config = dict(
    num_hidden_layers=8,
    hidden_size=512,
    num_attention_heads=6,
    num_key_value_heads=6,
    head_dim=64,
    intermediate_size=2048,
    vocab_size=10931,
    hidden_act='gelu',
    norm='layernorm',
    norm_place='pre',
    norm_eps=1e-06,
    positions='alibi',
    qk_norm=False,
    attn_scale=0.125,
    bias='all',
    tie_word_embeddings=True,
    parallel_block=False,
    init='normal',
    init_std_qkv=0.0286,
    init_std_o=0.0356,
    init_std_up=0.041,
    init_std_down=0.041,
    optimizer='muon_hyperball',
    learning_rate=0.00777,
    lr_mult_qkv=0.4,
    beta1=0.95,
    lr_head=0.00438,
    max_grad_norm=1.0,
    warmup_steps=200,
    schedule='wsd',
    decay_fraction=1.0,
    decay_shape='linear',
    final_lr_fraction=0.0,
    batch_tokens=32768,
    max_seq_len=1024,
    doc_mask=False,
    train_tokens=313000000,
    max_steps=9553,
    dataset='wikipedia_en',
)
Each number is 500 + 40 x the weight over its row's rms, rounded and kept within 0 to 999. Layers, rows and columns count from 0. Numbers have three digits each. The size before them is the row's rms in percent of the matrix's.

# layer 5 attention value, 384x512, rms 0.0287, rows 137-162, columns 128-255
099:505550546473654562491586424458487422486475448500465537515479552485512524471509469473441451475473540551514563475513549565566507514455464461467423502462471444426483456491470492442541545446507519491464519524488500538460460497485499483420531490448505531524519507486449469449501463464468562442465431523479495469478582495423452491469541466550472537551520512504505442563486546471455506477420
096:563504591531506496520521480552487468511506487526502485480440571544426524484517514473470449481485499582519464459516467540504542612468562379492605533532475485413524579532552584475478463638435549485502498457465508551429489482475461570419487510463509561499463444526548428549517505539497484469489541510563519495483495519488456398566521592517528477506505549479531556491523527503468487522515
096:477438464490499435508545496500472500566441539535437506461569476506469553465552512471499506463520507465443489525475470555502487557504466452435484551491512544512540484480423536470470512566467509516479494548450475513532534527485477499485592460490485534511527452460529525593542462480539528475488520465475470624444514521490444446447503503480512489560524580508425486499415467494474522587482
103:436520458447466450512509507542462473457505489545447507526507481483554496511478486547457536542541510545524527474576556578450490536514525461555500530436458497418569531520506489507442499496493544513521486558463436525480494398492497493488496466511483512492549440609460499514485484513471541487483570417420483500480526520542541492516545498435467490555503510467488514481454535461499515440482
100:495544549514556481484528426513501469515458526522425460487501522466520454470476523510508570482475541469429498484550469547515491557504505489468489480491584479448561508480533445490416457486576510592464469512452427467497532518443549451479482516520473492491523483534549570586510450469506501579538457542520548460488433473489503507541546567490553592501538482543501496492488499542492511472505
105:433506463446496465487437528494515493532570448488463492544404583476505525505507409508506495442511490472500517379509483528498489452451490521392432486535584500528500482515543511504467557444527458440483534504482497497444521487529476493568468452509471490562529577530477502502444483397473446561515448520536501517587523500470570508508456449474517486520493510496514427487567487538477493488510
102:567475572539460489511520516555517564538577537446554578451571521443519547437544458507492480442503508509496448542535454596575529500461500497461476514534489493459446412523489485455511509504438529604493491446489496488531502534465535480460523507455520497544485534556484501560532495500561584502477456519566534494525541517518512504512496515492494529501530491392541501471520529451447490557500
096:475438547601463486434510464517547503576568539499458405458534439436509510436566450456538549559629524462566502442510495541524444518556494537523467568450507491588536487565483565471575443447420517515572554514498465495581499403547512474503520519482511513523445485480524476498466536473480488490522516498449522497484532470435584550505513459483474484503569514528480428495478485539515494505534
110:486461534481511479416490504492424528533498494518407491513487507441492505492568500538517481517545484423480473539493540546507545440521460478501511493540456515507488420444577500436620511518507544486488514575463571513452472567493512450450494473528549493572516516571486448500531527548515585482466427515542506577552473480495500547529511486475484523407494475498566485487473550466447456581455
095:537509494480477483477516460387492470492424485481506498458501464553543476458483457497544524542517585465501550478509582481471465470452534468500518543503526460474473519521540532505490510462470487591528564524502481501499502455496516456487540518522515446473506489443507494459514470460485462513514543473467520488545457497479439450528477426463456539555507488555454563435453549511554458472507
099:418538425503459491447478520494430549503556460422538533505485524475435433485554431553511545501519528552491469506534422493528501525476544489492521453493534473501485498443480473577485515565465440510478473542470573481443472492462513472466517474496547600523531506575562560533528465560466481464496492499494523532507554556568529424595442419560525537519515428474569485570520484436548477479503
097:602487560599483489558525452485503497570541506559538472451528484510523423524510469492505540519548506550536414488497446426426481505538554509474505526515502493482519452415524486499516501538496533508499497545548509458514519503519474535504476462493506463410477531474525540470498495477411485508517454565556532542450467478511587483565527503500536485472464594467432463551515542512528486457506
094:450446449470455534480524511486535407515528548499460505586508515508508474483482486459506479476487448520539427490503552443484479524496444502508497456438562487485547626553546482555524484454537480430562486493537489483489414464538513474500477580517435481495545526481436463461502407505559427474445503485495459431601572474565504497449518543478405544521512510501546481546492508534459442473501
100:532509488517513489499463460523533541483559533512444488561576426435488547439463567550440557514444486477493519502503474569492470485489486475415492451515598571501432504467526495513509517463534567559468546453540540556609539483533494495442456527540472464527543520526445523481488502489448443469461472494494504463506494520500536469451548477513526570547534427441490484538517498538510522441448
099:526453429513459508490458570532476468519463479502483466522479546472511499449474615528526435522470490482565502511492495542472456457471480587606503556460497509515571543548507494462481432513455499495480533507507533530490514547472490412541547401550440485482432493490450502492490548559416489531482539517486466510493480425516455475503460467469542501543448528508651494556456470563507498506492
095:445449468484452519464489477525521469526482551487514436498547589530506488499477454453521518460498485537459513516603535561437472537560536520474483468491479504478582590471562440456534571478553521474539481514492505525522534504429522482484451491478500421506509517505507516521441537425500497498550506431491491480531459513470537537469582537557535526454543546513529492512474540418498487475454
106:470529558454499532516525514456504514462475535548544465510466516495518534549496496472525510561514521560476471496544556526517544497511512493466526509540507498429496496597484449459476444496472501501527458561516496498516504437559466526466425498453537443548460505396625493459549573508599468447521471539429526511483469466482539560527525488526568474451511491505494538496535512526577465498440
104:452441490467494535491542509529496478467473529539509511501498479505515482472465486461506507518564464470475493487560424461530517521530502461445503511512500497531450468485546586444542578511545501484478486532476423543528548464507543498491438553463489401483446508493557485455554453501620497510565533519531536521488414561464498520581552434480547551585570546486586494551479535470500497472511
100:520527487469568473499472492541448473441428521444520453469512527506463495502511549472540523488514557384585482548510505525505447491476486507518502501542528533559537481473475501487522486541427557557498549493438475449546484462447499536548513504548449535504595455554518491536465415475465525491518519514607460515451457477468503488428509464493490532481527459560519408483543494512513516457485
097:558510545451522511505578463495432535567473492441471561563545504474455479494573521459485458499511454501507545487539454599482483494508453487561413521511468401542539504390520489513469534477516505438460480538468488471485550515518476514500504488488458501462467456477453502461408510485512569480542514446436572477507454566499498415521527485462452459478464491496514548510495457568474464594472
107:426501489504473507486491416572515493487530542483366554582539410515542557464521417473482558473473483584451576450542513468528452451417543541459540531484475488471577547525559546510497505477468493455527538509530532471522472485498479473407473452570457483532526545467449568450491515507549418493501471471533480431504518482524533526518507507472541451544509483553600466496486440526480474470508
102:463556516540507559545516569496530500512487492501460545473598568540529414538446549497526489498486466460451483509526521555500511466478569509490496471501522571429558429399604470547559505486527527433462493555515465519448506489484514478449403517558504518489525551534526438486496517486516573538552502521457456529528536517531448452571468475527469538498485446457565484458598489513435470438482
099:533521473504459598489538492509492539577522530428532463504540542484439463509550495498500441496515457505482530474488542457575508478511487552537479495470502531500471491484493517501475523499482518530491517544560551503516482466498407457505551534554435469430456495508507505484432500477486511428509516419513505538436585537507531446543494496523443454428559511561533510488478488449455473510507
103:466478503481461489567550491553506608464441482480522553559456534479477512572549501554495520612505617542444533446493560498488464505531464472525468494434526544532467551538447477545472474477530599528507478453520560536487545435478497463502544536490483501502564486485516567516538519464545506477578557507493512486531525392479528448510535504475599509483398509506516501518511427462544457386526
097:551471513510521493543438554590508472490444464501463538547564539490400424465521500504519492466398525509488537496527478496530547508568522420488482544542492544473486469505535519464535479521514451500460566499494528470536512510533551534564546548481499540567555422509507504514481493572522493509480442492562576472524491499459440536560513462557544584441534552527521458493533517585497494471532
098:461518474507506418481517573449509404482556525492501457455502477457522556499581482436562531489468497480561528568481577506512452466519487517460510520510489468508619477490493516550476511523483472467503522410500577509486510486495535464486460495517464485439494481513503523526525474519512503465426505529489532554572462504474538434495456485560513485548502508480483508491513495546495569411421
# layer 5 attention output (transposed), 384x512, rms 0.0356, rows 137-161, columns 128-255
081:463510528557475493530505546532407458484484550496482507498514454511552542470511486500545494515562506481506495527475549547486537525453573480494487502452556579424502511525504537487471497497537500426543432524503479525515485548540507490561426489609431477418439543431395546425558442520523442516467526462537486551522561455546500428464435522463572443534487498458437479433490476468524485500558
078:462517469401462500525470532479493540528443546523532521494483518483479533531454563543503421525476576525506515517500576505443486465485469529462435473479591544522461457406494496540517495463507468464586571486441538473509476547524497510554478540519510507529442534439453495554517488466474495446527550412452543515459493482493500543501441564477478549557561512531460448491498546525538500488506
078:541505525488507542523503504446558399436502515535571519388560440550550493526548530517493461524474496594578468531518521520467564421455541470541481574475507510529433475526478453519487538536516519514588484481474499496496499488529482543496425506457579430513470467492575456477485509499489477513576474568533574442457523463478511521484493545496493494479527453555540529526561454492479465477506
082:502531466464577524519515624473496466557499471462492537465633600469437471450516537504514464524520515622441533444465556476531521480411460469511537513512459444445478569517545530490482583505492444519510433548545484508496483517453558549502437485590473548503472539492516477472464420573444505489537488500545436491483494545407463486477552498458493531452507539543530510458462535468512497511514
079:536550518557479460566420556466503502483474449450530538498543487489481496539546504460517528529515480542580400530501480420546512444471507456496506423481521516466436495497518439514466531465466420446448474449563465511519495518539548447523500416485502541494446535503516535578515456533494572493540469551511459595431506498516536483548445368457510467514558479450485541523498568511483459510573
076:488592433569407512565503499521515480509472474567535534506508440497443512508587450505501520490485477499504535516599469509485557499524496500516508481436461553526571516490525521483487459449524504533549497436428452526522518477449472470528422494441518492485482565491444504503501493579424469506571513513515437416477549463529453467515538492500441505472459465536523492491538469544485477517488
080:478567524480458552483498458498543418486458570503506485496485527521524496524521444508529462457473494477460522474526457517483464495501461509554484504501503455442489571492473471559537501397519539512517498470555573534556513484517493509494452504548560458499494485445501525449498643432551491507545504547560452496512445480566500463452447534438503537494546492503497540534534576539578448491430
075:479468487458523519517591454474476509474522431489503510477506456544483471473498492522443506524496459541450561486511539478571559419502551528508548598510484501540509502539455479472485560475543476562544437471535498556477504552437517537486443520540531480484461449504570512557462542532508480597478454453520523431473439435561419474496535530479509483470547384433562507483530501475496506502464
083:453550516453498508558447439502448478463490552452484476462494505570510444534539504554507515513498471537466480473516436463459480476447544452509494481536497446485578464486457537525504452437460483526500501545511530526502540508552532555546463471496478482481491526473496506471467546480503449535579540441487497547530480537625474501542477543505499550521512430467517438552565452511487542462507
076:472551505525540464462499614560421497481568460547452503591459495485481524444531506573489561480452508547515554470543436485557511554550555494585481512440535572543507481460494481460440496436457510575492425491524457493511498593463467471506491536533482555525503421532511490456477479473493569477486486526518541486463513445496414514481546494482501458453489458533568502536471563504448479508501
079:485500596438557519537511455544459546436448439525558443569500496457555489509438516495540505504456539474444488484464516537543511446485476484556520502476485467493504441494481497463434547520528455475504541533531508474553472529464569390475441494431466463489499544535593527446500448508449560427525553543587438454500496476505418513508574468495511478529467581411470456489478592450527556539447
076:520509482442502509422458451532428544468536492454500507450490476448509484481436413463437457485486451464490609538451484583472516545460480536491475476501454527470455363554451542528486427525475515497502467477452466526442498500544489469541458490560554458526533465520513478590505494496501485456504511472453453442496539493518495462505552492502466598595519569464517533496507546533452475475454
077:529481425471471433574483546505522500537527468469542520519502516473521449469522557469513534502526515443501550515478560470457555533501547502476466476553510485489525417472502595470531471531549539588482436487509433514486640489493497463480483429518544545579467453488448421441517497500496541538581504540547513469466501466442538591618499534478483508489509511502488498509514493548477484500525
079:507532525511506482501428577524482492460500489506500514502566514553613508546502499467448456513513531466496526463503511522504565459573472463498548602567461505548504521570518459499500502557466518467533413493491495450473411517496509492601498434484508514472448493554510509559543463527519539499531469571494478545476524545560448499514506551526508513506443512447512478430463494412517472428525
074:471567546430448560477627473503572508556481547492499522448472436500524461574468608487498393456509460518474470545500525570507497438501489528534525494514524491501511473488444519502482462512584489464565417518511488481489560497548495474516472556447524449458531473474575483421518430507579454473547493481479528468500522498517510526482532481530491452435569574507498520479485519460418436474455
073:527500485377512475470522552471438517534454504453579500583501486450522475524487541437428439427513478521499497576479459556488626452527544540533590513393472505501489486532547565527473517572508502530493510498580509436514547456483540487459413486486485561497523501529519445502545552443485544515524516491507499470449551485479421457499463503550499485450523480472498516458504553562503492574513
082:487492515576532441535508447556487538538509448406494476496489480481524472479500537551512449446484574474515496469561470560504466467516468495541519466489519559506553451484461429447534517568455563489429530431486532459500560527433524460536529486569530587508523486559482455559493478504472547510519454523542475501487437578520464495529455441503456519485476603477475538575417530486505446502464
079:501490512551471553540509470488539463562486585457452406480453442462463526442454529481479479472466562490501520551432539563464487512537562512578502558540574508548504527453511506569469616495498475499468546493523510515499440530464436477498510445456454538519498551602486475472583503591458496548523459487413476568546504491499543483482494568525450447400486469488535540514563521528542532529508
076:502549579548493574560509496518530513480487494496478537540497491505617467477463460518489482573484483529448489541484461596553569444477411477476513525458564539500508506459500445518492481470527493456546449433545464487466502489496481556431451503480499474518501577425539526473615498495502496531568428411489541519538513534520483512427503473521456462500501503492462468504514479478404424441467
079:486466468472491535474488478505424466553495488454492484451499515458443486539428505521512433528473515532445451474458511425499497484492444479494571521476494563511532534425478536545570527524480577561572476415468515524476514506439516521518478491494470518491485500554484532472496402386528500511529487505544463511545572444495567493545514546595603483460481442489515494473452537517548444506467
081:435486537536470466506519530471479518510533466479519530422567545441547492457512532527520468480481471418495543483423475451487444555496504446489485508506502470454503564501604448496476419565478513542459505468489492532454520425437458561547504472538441528519452401509433499555484569508406541489430551522496496525593474502472534513490522516520483523440528379534451501437509474470566495461523
079:499483487465502468465506454515484478483545457437449434540482505451505551511487468506548570487502416516577593554498463519470415555441471408452559473548441447543548493591432546502490529432530501551506521383568450495502566516470527495514510464423463481528473470508466512454492490524585425450499463527516487542476452568507517558519512538473503548558481413457537505536462453472518458514514
077:530424430471535457478459520433490468445489421481441519505448510514503535559499459514483455478461558507465407493473503587468542525486543505512555503492478471535504496529507512470563519450492489481556557479501487522473540478576619428531471475522551480448538495525430479423476458544503419500555423503541505493502407430426517581509559481443535531641482491435501497588557463502460535432449
079:572565490511491483480471551449557444561565461476490481463604484516505496528482467507544485486479447482497492497471568476510481514477531531517459488471462511417569536550505515548555449528561473452527516470518488468543447488482496518431497534484432496505488405474462449475481551549454483501461505492477486432444547505472423491498524468448477458508519467504534473502456462483422504510506
077:463512532513523422473510510402549503524563510501502510484478503478588460522495442487536492562440522501506527506432548533564495522541464494471450505512480507577521513422532441506459575446472461503498483417527497558503404530506452488542486418512508528454514481523473535475564502493518431411558428514430473467512479479523509546497502442519386501524483484499474537463441486475513530490424